{"n_kv_head": 1, "vocab_size": 9709, "positions": "rope", "rope_fraction": 0.5, "attn_scale": 0.125, "init": "uniform", "warmup_steps": 200, "batch_tokens": [16384, 32768, 65536, 131072], "seq_len": 512}
Each number is 128 + 32 x the weight over its row's rms, rounded and kept within 0 to 255. Layers, rows and columns count from 0. Numbers have three digits each. The size before them is the row's rms in percent of the matrix's.

# layer 3 MLP down (transposed), 256x96, rms 0.144, rows 195-243, columns 0-95
099:153080136169136161121193128097169113101123083170095113156163093140153122139092078047156120138144119149130161101117087135148098148191124083109057085153087119102108162157155138147063124135146107140051162150115170061131087122142117181139074145121063105103125151148156145140119125137157096098
121:136103147185119117129074153159136109137140134121084101142112129129034129122117151129127136173127119085097098130071120139102119153149156143115102104094141120144073123141107206134138076173134119139142136121099119113122077122128124175096076126113137149096162110220138200151086165140154024071
092:160160127110118085119089144118093120139105048108173108076107164090117142157098048092145122150112089136134186149118087128106103214159198149153074114048116129122176158126115126119150120152146108168167088131136125106110097181105180188059149121134135121097137109110113125104147122119121151163
104:158101085128144169079176180098134141124099102133095084135144139141126149162172188161098111128140076177063130109113114123081140190086121133128080094144173136072156074137124129156146109157119151106149117116148148116150102080111135158165086061166141152202148084118125093071115171132134061138
088:151073067175093092162164183112097156092065153189181110159087174152120062146151132133115136128089105158117129085130159149137126110126087117117153093182154154178158158150121119105151140112064151069085125146111076157134120104112138140067118089118116096087174110103136167118132087128130130066
090:125096103135136116101107155130124071114073097146148188138116138128185096143171107159117113160171121206156130076125158139123188172107146102142174155144203139074112102166119104082085137092236126115076111112124122115155078107136123135153126089131150119132096091139153116127140125195134169084
089:137103106113157154123175128111152132129118104114071098137096124095127171113098105160116156144139118189132177176087108146155036069123066112089156157127047123131147148084142176136177110103141158086138093162074127137183184147104161159148167106142095101106114127191112163161123114117112080092
115:127026154151057122099150123097079172128153107098188092100159062158110108178124113100145137162166127151099129089084143128122116141102104117122157096151130162128163118130140122127076190207090131168136145091131082127106135109087133140150177126162148090122169125148129110136173104098120197078
102:115154088121154161129129106156077154076117158170116076141156151155175113057124077155204111084089080183090189100164109147095166101073139082121157168084153146097049136098145145141137111157071143128106101093121110142132125173116112085094122125139114165183131111114102132090133152115104144106
088:096137110118154145136125099115132112090149166073129088084087163076145178102092144117127139064122116114165079123105116163086099184138159131107218160154113091180116110066140116122152126091121135057089113151112168123100187122114086108115187177090123109111133147163133160153130074150145064107
078:120142153186104135090108073177165156105102101082147097113118120146088126193105133126187116146059167101184117186081090110143115104126140143123052116167086117096131093091100133121104091141114121116122157107126150148096154126080151174203125072104115180140095155090144135107062149104163112137
100:055136094074154113146079148111113161146104107105166140149133172128105121156141099172144128127136125081095128138071169109144112056142147170139147135170113173185093115104127096122090127082120117067132128117112150107086112153107255079091073152120112135137088110093137065141119117125113127118
088:105107201126084122100132067118109123110087121134101156123186109123128083123115102085166097113149104104130052114178152084127137156127150099132110123091111110154060146171172172174138062143100058181148135160079131111127088167155118137084194171113131076128158110120136155104110126118116087079
086:136099097061118134184198087131096083167190142188116080124132151076149191070097170115116143151143108109144098156115160140127095136156154084105162167124144132171124157120156110180156103184130096123170146098121154095107135149076138099105147097177143092097121109174083113165121134184159118168
094:118131104098119114129130110131182089091126071085144162120153120147080132122107107112110108089177128127106175087130045174196120111073116101079128140148096165132178104095111158125126194131064094095121155139142128154074221149114107191110131088138127099082112139183100158142161131137115154139
095:116193176122125075085074104115177065144143147111084109140134102102105093137134143076125093110128142064125162124155108087152094199139154155082054129134108117097159124129119127149185156167098161123117143178144140130080171076148091117096168178139162082176176111118108168148136111141144117084
114:076129197162074198102118116113086100130100101088096121155094149132147102154098101109108136097079108093157104089171130110098135171144143143132154126211160102142105136177170103191073178123156161150107139113116104098183120128178170165125128131139093180138160187134126134154126152151120124055
099:166103167072109113165162121098132096123172131148131134174054092116161106191128188109170105123146126140064138168095099162168175118093106109080128109142134146091115122200144136099096132158096080133158152121114126108172071146134084115171095118164145156132064179165143129095141094107080107179
095:123137175154111124143165122118118087120161150133128147185144069061125135162059111091095127106148134107132160172118170164126166149051130159151060118138094149120085157094106098140091161099188167123092158091071093148213117150106138113180110121119176137132107120064162158155132122160155121134
107:098148163125147085080138109194077098162111141057101118077162103118068105182134175056144099073117140133092170099085107118069078147118150127135102122162080129119105115134124102205095132110122108122137066150126087156127118137152120127131213181157124150155150133115124144120094096120163153146
109:099129093084134150134143115171077202056148144158124115156144133157117046163094133093136139097110157147197100158130116123108117113193145145142147124136127146139142140149115176148214084124149167128139117077097107123108087171048169156116115052167117167122099165096140112110169109118124111147
093:161157146143076090092064146114085108087122143102131150144109156102113089129141125167141079150181150141097078167137110123160090142163204101100066175113148107085116110171073078136169124126107087177112112155118093097062128171157088130094160089165137143114086183125121148074132114108150128085
100:146184114122142126127138099088070079146119127091143135225124144094117122074193099141147122076061136163111128116147112119119149103121110094078158062092124093121101063130176141146136127165107164074116141126117123108142134075070101076112097156127115102139141146133206158111120115114061171130
131:105139170121046116166124137135114080139121199116166167120122130087159095159115130169090159123099153157131131096106100093137116170161115077095105090154143091149144038130112107128152101166124070112154114148094150157104136158112161099137131105199162121085130116099100088204210100149115130093
116:116112144116166104080139147102104142156136100094100078163124193018112131077176119171157093057138094135188096128117118131146062146135155130114102136071135144171130137097160111131177143116098156151131137137091164109133148139074110148178109103156126111092130141099149175206086131103126080131
097:126097163144126121135108107110106094139146120136123123105121147080205126138134137123122155170125124084146131110128091142181155164179128127101093116110124054177162113170108157144169117181125064147096081146132103054081172158157193171084156128037078148118168091092123169094170134126116136118
088:160154090160115136118105091172109155038149107111117125151109084108075090193077112125156083154127117162098108172098101139138157158131129134181100133133100147160102111104099182096111120145133119080070184115103089174057165121202123175137101075174143137156117163138113151140153130167131088126
111:166151156105145142104162115144146123142116175114173128189137143118169167136135137123121122123126149201092118100152102073112024141147139101096131071156121131067134136134171137164093150143134189118138137096075135150119194029099104155085144134147130156146144141158101152150086114210141110123
113:127075097092105174130100122139148123147118160131129114060132134103085086121085190068149122158159091125063090177130167154118102046104152147102105144146160154105125180071093142130128168098079095143131121155152185088070152129115087126110183134151150096111098124140110094162135137134192078102
099:080072169158102176123172076100067121144064081084158108190120117145154094131097152129116116107112115129155133171059205161149070095137064111134120082096151125109156112146129107129092130083097136116145134120114095152101110133127222110117135083133134136102130141098133161120096101130142116052
109:119125113115110108135162085099149147101134118110092123131125155113139168108123169146119202123096097099152169125075121152162169079143156076106149138119156111156122160135091042191144120076151119132114089133186193143160086167138103120124111148079067147112190074084118033131114118096131124136
109:129106124197159178147095121180164084146120151112090083171147161114130206116062122101103118175142129118126157120127115099128112081104144110123111168148179092192145144095143157155088147203177170151115082135147104142189126132137147138139110189142114153111187175083132097149175111098135171139
092:123120140152174058165127136134101153137133133104132110102144141136179073140114150150176116172125129137151164143066116213196190078118136140170120107184157091143173141118098124134088159123125126148131122157188074189120152171117067149194149119107164124170093154157139137155100107089112174126
101:126151171177132129080152131102144088156170119125153124074128106138167133112170130118166066091122099122095176091102063100118159160105102124114139156123218096086106124135131130168119097221091057169168099142096058113165100081094132105122125125094100147118111168099148086127131133121111102096
097:165141079137170150085167091149117122166072149173127143148134131123135110122053160180131142151115117179114128086149152125124173077118143105117108110153084143116085143142145133170089168146134150138150130117090131104106100074121198115132138129058128115089161080095116093156107184176016144097
094:147151142106153091084157121132174190166157112139092133152148070151124077150131128133160144158152101118117109137148127131081140174146158191103100096250174101129135129170185146136063189111138090151170156124108137125116121094112128145173126116146157131102162123160089152087171152070140120073
112:154116120147154126184134132123126141094082102124104084154110248143149117157142169135152147161132099171187145096078192203096174139132094122135147147127128189130200088101108126108112092121090094126136123089124174115091102128186125165124132083112192157113106120117132134096130139164139090166
095:151157112097112106125158141125143170179076173075075157117157131113156134116151120072082194178144156073081092128092140123187052152131114074120099086134148107106122161150112107169148110100111148103087161113110113136078161137178180127164104144156157144175084149139162108113133085198112108136
100:137047135127153194191150081051151121148152122111143154149141083112123094100174124171145138138122140097140143113089142118068122068068165115121175211112112149105113125152102104118101093119070180117071106101141122105136079126094147095091140156120138175132138139126118169164129147087100070099
108:150131200131149121120119041136144080084170172113137124119176192110162113090124115097115167118076135072118120089163141076092122138128176102163179080146144141115111145143174107137164155167108157115111086126162144167125111158084129102133079099123137115115014122139094084128142146120131160092
075:162093222164131196192132151132114095090126099171222165145149122104179148157130112175141155136122125055076129155131133085109110165106169135105130132147139134125107156167152136127067153176146128079146158101112117106159104118130117109134157142139173100155183115162152093117122130088130092194
094:147154097076145082132141135141149103095039136155097169117181159123167162118072111118102113163121163157119110186068113103083133091114074131142102123115102096119137136115139109154153191102156143094097158074114077138177193089109122110100138157183060128116183118142099131087159124137092171139
090:117115131114122106129130120074112105146159143164150140104068122149086187131096115122132119102138102146136134051127095137129115149123106183124141147077102099174093105071154111087177122152130115164117102105174087035188106137133103084141123197122101199154187102080113184144120090083156113122
093:154150175113108141175110102174182181161164105055132070117130121129071104109143163142133135169037112105110152118115110152141109081173120095138143190134125069164069180138068123165141110104089148185111100118159125178101124153106115128139117163109120113142153090093168179160102162099142130133
116:094108133136075161088126149121115180114164078065145067106127129149152123168149129160096092104129134148140078057208133107159055105119084246092131159173103094114101110122114154104130139147111170147068115070145115173147119145129114122114098158153081131155135126129098148134122157128121137111
102:193134225100143119144140100113176089097107079117163145179130078144151065142086130104187153120102120165128145077166133108150118178094070176167141115108088127081152118146064117149158138203166118141112188139114120157135088105175083138110141103132137107116118177142126158098151095121120123129
115:130152109128065088075138135105104097124125146112132107115113129119058086140103148146066090126185175073128122104128146046148148181139139078141097139171114099160164192139141115135123154074154145136159125197118125103089168124121133147092101149165142058127133122155088031136131087152138118149
084:145103077079157120114144042159121157124091113146098150176149139107064146113181139116065157215151213144111161170130141096076112136124122129189122161120113127069140103116131146136152135155104091165122132079091103106176069136094123170157114096144113079115117143138156121182097134123156136107
097:138123180153077120143157082148121121131103148125146095103119109183117121121091152154103120150170128151134116106088069122102157210171178081121126161092098112109098130142126136118157151093143223079160193183117169194115135106136060124150111136156100066114168143098166158148102145126079122141
# layer 3 MLP gate, 256x96, rms 0.148, rows 196-243, columns 0-95
090:142095086150081153166078142181109094077164106148151114078122153162077072106123173124141161180144159115120121133119080137139096136145093124062184124091146153094148101152141122120113081191121169124145100133054067093177107146142092072120086081088146102120134133141167095170092132141158103121
101:126045117163134127112147095097109231136132179133119161088089163119071134151133171158164123128125115150123063125129094107117181182160106106139101162136139099102101091102053114124144132123117123142135088142136084076163189132171101143146133125156113117126059136070165114132198161157139120140
090:097059124112102166133165069134116165145141121150162150168136133109117084112084108078184190079124152140147074149153182112086150094104105095074134096129084186189121071132120078193125134126121134128126163115135119125143085143176094178150129177103100147127166135095168072121127153174159132114
091:101087130117163101196131128135083153132081176129190159161103116107092102139101142137144110100067139150132091129096116104094137170183134131126132117130134145165142120109110228132183137101079088156161184088106161123191107077107115127092202151120146157139143069148152183144138088153127095145
103:127078127188123108183134100139089203112127092141112101108075139102129179112093083129136160152117090097098135102128068129135124109156116153097088134092110112126129152143157102123099187170020159168101148079128158147112128146161130111181163048146116115178164147149099131101110117121129152194
091:157083123037106120136135109132118147097162082141083072090045104098135139116064098159130115112137088111147200099113165092133102177071119175169135152109129145117139144133136151152144084107122142104212135068083186130118098099163134128173126114159140091101093109112128106147152133138133076097
112:130046137181140159131103131124126135150138104141137058133160133124110153109104164115142112134085137128115128190190076053100130144114150045112170147169168131152087114096122176063145098149164127142110113123102088157094115105087121114069131087113215150137119139114098132124128098125082197106
108:124135072060171155120099064131120146049174105181142045099134135131186161120134160107196118121095157124115134129150126170182150101084101172095153134156121139121154185141077111093111113121146144096098119105135128148173109133140118138133102092093144168136097162125148223101109093121102103101
101:110098145134071103165117150135127114204096126106041112098142165045112136107122147105073114099165101169189133118135151117166122131109130182156165140075171089095126129136157140166072131145156159092122101108102144102120156141132194143178164061104128116140184122092134148121114144101165180097
088:157147161162157051156087089203124112111129114169125149107127098134079150155137108126144138090069144097132148235113127091188139147160154149097120111138075100085123061126131153152170151182071111142144134106126166130084107147117147157118155187135117134152108115104124162091104127160197126160
098:105048130127137132128119069144172183118101125125122146108149203173103096112093143145183132132094154087167161130193111021165140137161110094137100114140105107076132097107136127159133120157088107094105103131116106125176119127127195101078183118154177127147084096123094117080154119131121168162
090:152186083132144080130165168064115125138057131094059112129088111149148117087078143142132120126102125115125094119176136103122061101132101092099142141084130139177168077146117104108136149114152082172135114185166195161167105184108118095142146135144143122124150174073181099138069088127128143167
090:137173184035120083195132110140106134160105131140176122172111120136081095075127103138156129106172127133122157115180165149167095124192166124144116188122168152176148197156158118103143136127113083106161095123120128112133135096124099159121102078107158098061157168110137134089090072167167126121
106:164122134066154113135124114146150111108146100151133159102129150171142130218125145052140125067122114115119174111135076163088061132076169092095185084104067139132149096140135161109099113133134104114140112114099027096104110158126083141134153121134108142140101160144136126115140100224114095113
091:153152100123133110123163135113117186099101081137168184131118082130149187082115094098122170154117115143129125131074148190142091090119073167138145077090162129148186141137093132127066103100164104145156121084204155131110120221114137162158134143156117116109069153136153112088116069164115127170
110:108100109181175122160097062126134142146141130171136129137174125188133115135189117149141150183126163083118133138090149072195163148135104158144121159109149129149134100142147089090109141131176131119135185146130136063117158086191107101094110092125105086120140154090180141073101136062113200183
112:134143101180143100088140125119103093145095144168131132090186160155148086068123090138143157113070176104069143147118167089127132120111160136080067140151085128106078087070143106121126123187166168174089091092092087122135140089135108150091182078128136088114153062114099125137100117163146176093
102:121089155159109080170122064156088107144147115137101117143114148150145126134101114066085139136111174133107145132172105098155155069115137114090160104100112147037141127104133124103135128087088184133041132098150171083124091137191138120163092135130086098117109149186058094145143187088126136090
096:174136130156144070161104116123084099102137123174204100110095151130132100112133097099112095141110137103105181146082090091183133057096153125196171189067123151095073124111168131098167143111129138118146155135073104178187096123158125128154143125147161102138106111111133176114096122189134190141
101:071080053180107110132165088086114162169124168139106107120141112138085093121103132151151143105089131185080070189102082077001133145128120078149139107081153129165161151094120105124125102129124125178123179120124119127141145121143132128077101149122135167139106112126124157139125100147081171156
100:119121068139146128088114121167046094066134092117115074118058123124132133143172126129135142165048174152120144184089137137108052143170139098108120153159133098095136065080153085072186162133126172101144137129134139092084109132093094141099158152134113124160129171076133124105135100149123095164
101:115002137132168093111100170145160155151127113162095113118167125185130151182122147098116107142128106108128213132106156134125144163122139197102110178151082164092183186144133117110112078133165092170099108110077164101151109098113088112127114121155123169067129141100095115116122173150146123138
105:157095097146118149137145096084094128121169125110151145144156110217151113091123073134107184129087112131139087149136054175094143156114113080145140087127105116143158048136113172093143102196137166132154133125121119093088102122080094121186108131100156175102094092172154121109108143109216158109
100:094104070171099093084167113103123155096110118099108113087132141166171182099163113144179171174124147142144119199082124114095113133144104103163174152179124134104145140120149151168094146104152174099155165104081100148056117125120059105075128109121116132073145063076162098144110136114095168165
098:167158069153136128095157036108110122081141122110175114192172167185113162094131120111164055181149116131144135160074074102097159090124143145119146117196174159156112154127113129153072136095129191111146123175130121126156161107134146113128144178134129135130110078151145134129110149161188165085
099:162140147138102129097137111191093151107151084131116099108137154077134136167141087107122092131143144124131088115099129129119144180106155176139156125170110133161143085068179130106197103190170066079159141115198148138118108119129099183124097095148124147129142210070157105183116120194127094085
094:094083161135117105160143113114097197146132136087153141118132172112138147125123142120179141152094149210105086156071093165129109140084171134121072111077182157125160140120086093133135159089088124118198150132141099178122141156182073135202086134132116119157126146181084146120155173189129124150
095:135065111143103147131179116164111157119084132128170065067139140095068139125069125091115112086108122089168117136109112152134100157108207130124100046127165121115116143162120103157072125142115179111112130134118147088075183105118100134196135160134196183119155132104133108119144126105144206113
104:081088153113175185113238107117156138121096153122137175181156097158114098184119096123138133120163124132154162153097195110129139139104130202072107087119156141184140077151116124049121098116107129095148158170141142108139087111148154151142131174094097170115111134161129165096142175118154145100
100:099117105092170130205085110058084199050173149136108125099108074200089136162161136176102151119090153093147129133089119074114132106147126108132152122171121099144126175126096121103093101103145162099078132172139103183169121127121122140189122146115109134172079154141142089149111083097138146136
102:123146101116184109121116113151051089134109140078160123173105179107083167128109104135105113149085151132134170147160153130158109145114152094201176161164149089168041122144177137083068123156158145131138118132124097123121188120131057102123148168090145133135117138115112085042128133161074122116
100:135111110145122144152137156125121105117081094136142137113122142145081085117104186085115138082110122087132101146198123111099054181117132142162102139130137089083099245127116075162168101163152149093193085120101121115145096110140141128061158159195136121075135106127134151106175093173131147118
080:140197159076146148111126141139093092158154116113059132149117111159138055111055112131150080160132118141125146159159195116084129165084126158167105129121161125128181118133142103135150159100174089116214134149128148186186094114091088093104148140115152110139126156142114120135119052179121071135
090:118082082135093126184100132102152142073137166156093145161104125152110139109149108078120080072134128161071124111143094129138092225150162089123074107121165130151148131129171135131057087125102147172121172169145146127149151101123139152176158071171210151129164118086149184093157134114124138122
103:176133122083122136098147098159151156138138164070117153121232111169148125084105129105171155124134174186118076188124107111062088147180131075104144156111109164095147125180107133066085139119136141092066151128124132149143164172113145138153122107160115131120113119160156164151213143131130122081
098:161141089131142125148154103103122095080080139114093133149133247119134142168182102095127144125089161098108161106099129143157126088123116180131085169126144111088080134198219121131137151160137121056155143088127101155053137147143096071159135127184160107119148123123100116099132140113108153136
091:127132146167099151122099104190125154105150135201184124114129159197140171190107135153193124118131176124177158088141158103164108146133127177123127168122101119075100086091084116123130154132159129124112093113156197172123105087100106145088158093072176110082129149096135163128100188089115077134
114:109101120168168104137135072135112142194088116089110129074178109133119180097116144218129152175135077103117099102144058096126100111085081135116164150162125152097102101128102091152089101154157120148079148166090146089116110122091090115139138166126115066049144146127094099093140144127132153066
126:091127176155136119181117090165146131138111099133195096146119052157193163102129118128094124111112109132152113141175181094122138152121138127011176086185142091125062136140119155119143133176097141107154157058116167123088103078113150135169091133145162130126102130143133156137124159178108152151
115:106118189093140128133172149123112055127118099088145077125108130065116126115039152072156172097117147130143093108184133134157019115090153165101141122174118091157137124134129111124115192095099046145149121091073121120136106118135071139122126148121103085146156153133133117108089154144107123162
099:155150121085133195186149181154100056100124150107112165133135135101149127103093048136120162115112201097137109145112150145075112112149136141109136126119111122141140163153119099144113099187190116119128122104113098110128078123064130106138162174213147145078152143183097115069098129193114150158
102:231164169090167113146108135187115108118104113082080160158130123097136118070076120131064162113105134143143146140117118129143133114130151109135140109174116099149189197143080119157068158098076122106104118177119180148110143101116174154095092112153121064104079134163105124099120128179116076140
110:137100105126104107183108156143128111129131062095127115131186155096081101138112140111134140129066139161092101133136131095150074191142088131148172149137122061184064114149147101137175097140056141107137130135173174159141086137115135158117140120106170106144193051111130152128111191172133113196
101:115076173172120142171114097085133095102109154121130125155103129120167082089204137247158119152143163140094131156112205085092112145092097102101101136095155151140149109124156096154124159112094147167096169121196114168136141154164123128196150087141140115109107109129140158117079170151108138162
094:184087154108137171200091128116155155138094126112127132182114136070119076140159088116108122150131145149079139001136119128099176159112143100098143105152130161103098082126132137115160099122088177127164120145090079096190148154165185127122198133118184153111128144134110102170119142119134102109
095:127089095165126157122138096103105142097134154104099077142112144156190097101094139149106094156156129142111107066127104119076155077144143057115159168138121127125133110158138074038057108146171144165149122179165093109089154185110141114154156138140151064110037095146128158086115144124113119122
098:168064096173136135109078155133129060103068110098060120105137091145082159056128109154128106102087183184148163147153111091100133142174168148132108135110141133162127133092153151112140125087095106069149194112197089103146099132131155119168106103155151145112130202106119123129170090165143120113
118:155086087057104108206170101075147127097119133167083119121116124121122151148141134118110131158173156135098136067066106146168089187140128147087180158079141162117123153160112139065138096128103187108143134161113098127122140148184106112144112074138126096143183125088172172187067129137103126102
# layer 3 MLP up, 256x96, rms 0.144, rows 196-243, columns 0-95
115:095138176110129141089181106163138130148123124129118127125126142106017120154106109126154114125117175167139101147155129152069133106144066148141122147120097123093117111104179120088146118058090081148163160145116073088135102184173104144098087146142185102194152139150153154052083154103132088094
099:188131122137136171171125131071103080079070036128145175085151119125129145123152135174187097113146118098103161162137067193079110125120091132155119112076125083122166095164080110130056129165135114122101115073109086161091117177149132085147132122158113097112124161161175110152137118136114141141
102:119134120133139129115114217147148095106097163155156092101046112139110149109170136151124147127132200147111126157158157187162118136067074142144090103117084135078168199118167150129172094139100133094149127098090135094095114086060166140158161160113110120054093147165129116090128142122127156170
093:083142093142104121144102125106150131121142129111152143125194150203159255106140168137159139121170130101137076153135143176109158157124172097162082147200114119122080112173153116163141131157159115138126119057113168126088110063126143138166143115136135108126137118157108138104101138076155135197
100:111103096126132108125157117066166119108118117112174191138134092119137135151179181161111086126128097153104170062155184093154133141125153081122202156134122131093105118111088095101150042111175114128182123110109077123150126173105122113186181074165121115127109120186198115119150094145145127099
094:161135129127121154064072070109177131127118100164079156128119120158150091156118098135125101140104108096160043101149072040186134142125112125099092178101162157184149121122136136089106100166126090125118116153189189157150122166179177153167115100169124156156135143119157111149137105152167173132
121:103122157120177078127067170131153107114129071122116165087112068110068078143129161124122122123068104141129170132156162123054138125114152124181110156101100146170136125113105153139108044182099162183140139139110075130177095088076135130116157124170099109111115146160147110141121069157068129169
102:120136153177172101131158135142102159148095116140170120121130130124077193127138161160089129143165136114155141106082216083104097129156126255127132151162116112087125170106136107119111157168141077156085133188187143150137144146110118184124095097172113129175156146136159088142088147157160126098
090:134094126069054155153114105157136137143174150108123140130112144078074132127109101151146114090221115162128168107120099172087116196119101098167126100135132151167173128167072178108113190097135122092131075145085110127100117092105166131128096114068109099085110193130117097058130115124151130115
102:158129146150125121191135178114123115107117134145122148136165161114124177168151101110142137089099135121074139176152132122206099108149167101102067116105134151068146097100174151171181106141149153078161191127132138152140164205148148120186185167127141119154136119096150138101150135181189053111
101:133129084142092127124147158108167098142108081121108185118100104146146186188112097104139102052116133084048126068122150140129128146101125157168122108087138115156126152106131161150084131091133126171132082117108181059121104135154195117087127155107096157156184190144177107102148101066137085122
092:113158103124061085162154159126178087137120124131098102116120117161126146103125136120131129103179150199142130074146091184124093113187069122116099123203107171177171146140124119060129167086116177135095111148180103153094099181138092113137095083115133169116141124065092138121087144121124191154
107:113127173164129168088128185152142146107123100104135167120120132163128114186159104118133143152117155177155155112192103114111198123116110157114132114170139099136160145136129175095127142096104187158114134191156131156145133059112100160118158170136087195144126194083176141122141050054143120076
091:133106116174127153137086114136179117107100168120167162110117163177194162212136139105122127077159149126135068152199107131159129131106172201101172113172107113147166131183112169191144119136142133101078120138143115109068168179135163111147184121159114170130163158116182140145156118157127103136
073:058109151146074123124092088111142143164107090169150113078152144136178136121110061086200180146149123125175085129134069161146132106134131193156150150109153094208123110122097145136129089142177122176094132084155106179153139140105091093165148107134152118129100107181083168148159090120168122106
119:139145211092110119145128159146101059090130116100190169133124140117128141152111143084096127122132128115140089097173074166086092138085130111191085217138139157138092149142131128156124136136082160164177055107166100116133085125173117164177103160103155151133091146150144169167147123165148071108
112:066153160106106135136134160184140160120190154085087084142088098141119095145135146079111185095189152118135095097170093142136129152070143066129161106131192120089150124193160167121134095136122117172147107177163207110156127127174137098091104167115066168150127135136120115114148141128071149139
096:124104169154148143075147095067150138086137073083050116137128088107096110115124137082146097110157107146120122166075097117142161196098127149102169107156145054112154131177075136065090098163143106116112181175142115093154106070117144143148159109115109141128109157059128124116145174137067123154
100:127104177120147136160129133112104137087132103191136164082102120173146128028158109109121096134084143102121133162130116139110066138203136158118103141139129110161106222070109071128087150130105151124176181111094147121116141151134106102175135156166175122125077153106165182115116142083077121159
109:144173087070158196143162116119156115158098127191149104095074103140132132147163176120083118109140091074167180103103133085191114150125166139104131070127129176154162152140144123086097081139120117101107152149100179121176133133151200105113124152142078148098130096155148194102128139125148064167
088:152160139241106155137094124165106127117173106117110127086156148095121095149080124165121111188113154148089060152100162114125109081128176178165133124162091075134122091095106146102135105104164072160127119159157121143083085122118091157107177112147124138176122192122161164100114099123086078163
092:144137133145181113106094133127130078134171138124130130213117139134129136143145145106082115082097139048183150131137132099189146065116138103151082101074185169093145164142095167183111144107160179111184154122115132111125112129100165138145147141108092135122125092072131120093130040097065090143
134:111073127131107089153143139078078061124160125132161135159108133109135106175143069116081155135126140162138139118162115148103118161116137115086051112084096165135127076115100137126195152111121057076160093140154142167146138142175139137170089143108173128085144075081119143213129152122139184086
121:121184146097122125134169156074165140132099111156132145125067155125167150106189111220174123080157161120084155157099104154095156157125101147113133063128113132153098105130129101115117077155114169115145132152126120189117085160082150127127122175134142131058123157190133152153146208136202118113
109:146126136165097166134112143123161113118173136132175123168174174144117065127138113136104070137088120156100129130132142133057112126115136091119188180140128159130094133075093194224113130115146136164168077164103138154145087124116167190101144130158126181114101120116195139173107115103180071146
090:158158091185120128107176125158081121105108141156131177108113111151144156159170075127139162131133152079164184173148148100108091176172107150129131087069151049130095126118128145138129154138142108107094164067088137129098148183119047057134108114199134117145141180151169130095159145118108110158
108:149099130061135197077139120120137138100173146108146106070072132111209129124146095110084133104124129138114178203140140094137119129135182162095095122119120072132133142144123121098157125135126133131106108143143129152179129131172138038150157159101154165105135198159116048124102146122170059116
101:137065122088072163150148107150170111100180099113125138117111081133079061124092139084125124180184144135115124159162127113158085120131146160136071168118178132122154170065135084114161169131080135135143144108166103118104179117177087082152177095141171142111137120123077174101158165080142071126
098:117113148063103061119130136131096163148131154150154121143056104169147201147136101098114127166135065077122130122117096191140140132110123128136092126122134141141151078130132088140123102234139105126158165111107132118145174127091064115082074129119166145087114074106167091104135077061114111152
110:118180119193108128101120148078154109102163103149122165134094143114163153123152186114054130122161192121127158175172101115140134060165117131129127086177072189144097104083174143067115204105153142116081064151093136170146157115080113149092113149105163112127132123155129097110145151148145143152
099:132125129044130104132123107176130151201123186131145106129132155140217119126143144117081113157159123127113140143072096084127166099164100108097116113080099144148104098160183163126086127118076151142119128126134122077145149064182100082106113160108144122206141170065081137140139095164082113148
090:111149099081092122092132117143117122099183084171101087156114094103111086117116128123133065187099142058128181153121162075116098151176176118124117127115102115131133190113166122088127099096133160196204133109072149174176188126148105130129118169111162139104135087102119186117132140174126090095
093:092125109098058171193083125191102153117080151150127150170103171156110132177050156156075156134129146152163069119163199126136117097177168124149120131113057141125129119095133104112149105044152128082067152141160143155099130165117128143141107162119144148127121138190114164119116105133124136159
110:122138083143152134098134101143137152167132117166102164100117146147090116149112174173077113098093190138102135068183215103179127065196156102111088186128160099131111178111139119149055093143154117144131122103101153138115140088109181121128124068142138142077185110100126114163134127179123121093
093:167105181147134196087143102095115139104144093078041153136067118087094143136168168130124125137063094165131143168149123124125164130148102079106112078130173108116076093159114161142096113186123179084138118088075124157131140108124138088138086173084158125128093159116076120107131102178181142118
112:110139105165101167134148068093138087163113081117099113155095158122169187153087151081201095143103112147175078096133152189145132096124119123123117072126129148147154115114113173105109149116100135109117069082108216110159148082100187137089082089089160127106125135143120167147098123134168090182
084:169165114074129128135109107149198094092101115139160100165108164089121128124127068085167076098164120088127125137109104212107093120125208149113100195082140119102170139168084188122175181148147148172184146108157128065152129161097131157123104176118146123122130140126123131093152092107143114110
100:164161101102060108128152087100178099156152133143107137094096158083195093145143115132138145165149144152144163080101131138066178150108108177093122063104082119190142127103144172058147110191086168091104143103139133105182121139151125151167084170103161121136098099117089159112131136159068124119
118:137131097055127191151127088077120108136158137125096163129122147108071098134167148198154116154154122073105127119126101119098147146139166059165156139131144151166145085151171143119127131141184103151096062207131114074116165138119103110123166105123136147106133168124095066083130177088112204116
082:133098070120138112116098133115082168076124098118179142107153128130146144156115096152053103116107110080103117157096099129065118128102130093089062087093137136065086118121131144140100089126106105089152085131141110121127047113095085099088045140132111117184085083108102093119119157092154071099
089:135088148108139155144060163083143124109120100121150114122132072136152105183173132183170179103136112092134113103095167118144046119149137167168130118187126132105116157111087087099128047157101075123179091124109079073129039105136112138152094104134122125119114147124104118091087136071164103123
077:135159172147135168114111082141104157169161154080034168147171146120172150069080113100135124170108125154140160171155120081111196146112138129155092155150160133144119135100103167112134129145122126166129087121162172199133156173105172138152205091126147141179130174181104169123167124149148131161
088:105111124171063098120088113149146077121099109142183123114091134112158128044177071108130142152105132178052103141077057190122138125154129168143100129131167118162145142159141119115167100121125103126170173156170106200162118150177105128122133167129168124132107117150185144136144196146162113157
115:125131128102139175112157139178102113066161084122177132090112170148112193125107129124061135073070190140182192133149124101141104149141119166088144174135103072120120137157120071101111114112168126169093116084126188115110152139187058134065153122155113172166145129116119139111126115090145092123
102:145139144105125101135170125133107182142174108123100084119118140133092148052088181156166126073064178130090138142115120116159097116136085158116114119184160084092034153141150100119136132192115141124145208096132067115108096150135080112162124137114186117178155139148149142125123109089105124189
111:111135112135067114117092150120145114113107127144102141187115150105078157128161091121111104162166224090103139137140155132152152160171133151148144108131122123107193173112156127191151122107137141104153115165121175026123182170120143123093110144104135059136138139132127047127118111121196121198
097:124191082135099108173120075126137143166134107161172078183119164140161095083148103038059120107108165131088153093101105077141112121142152144146121169142127099082114062136120161184082140147122113127077131095141097156093129070113161130157162069121085109079148150153133150168142142156137107103
083:124104130115053125156102127175184197092120103144049148134105167142155116152108128146090117078166107094096142124139126114154112216128129094048164144143098058124197104112063145136097152111115185129103159105129131111154174125130151116124135114132077121122155148129173119159177161151151164117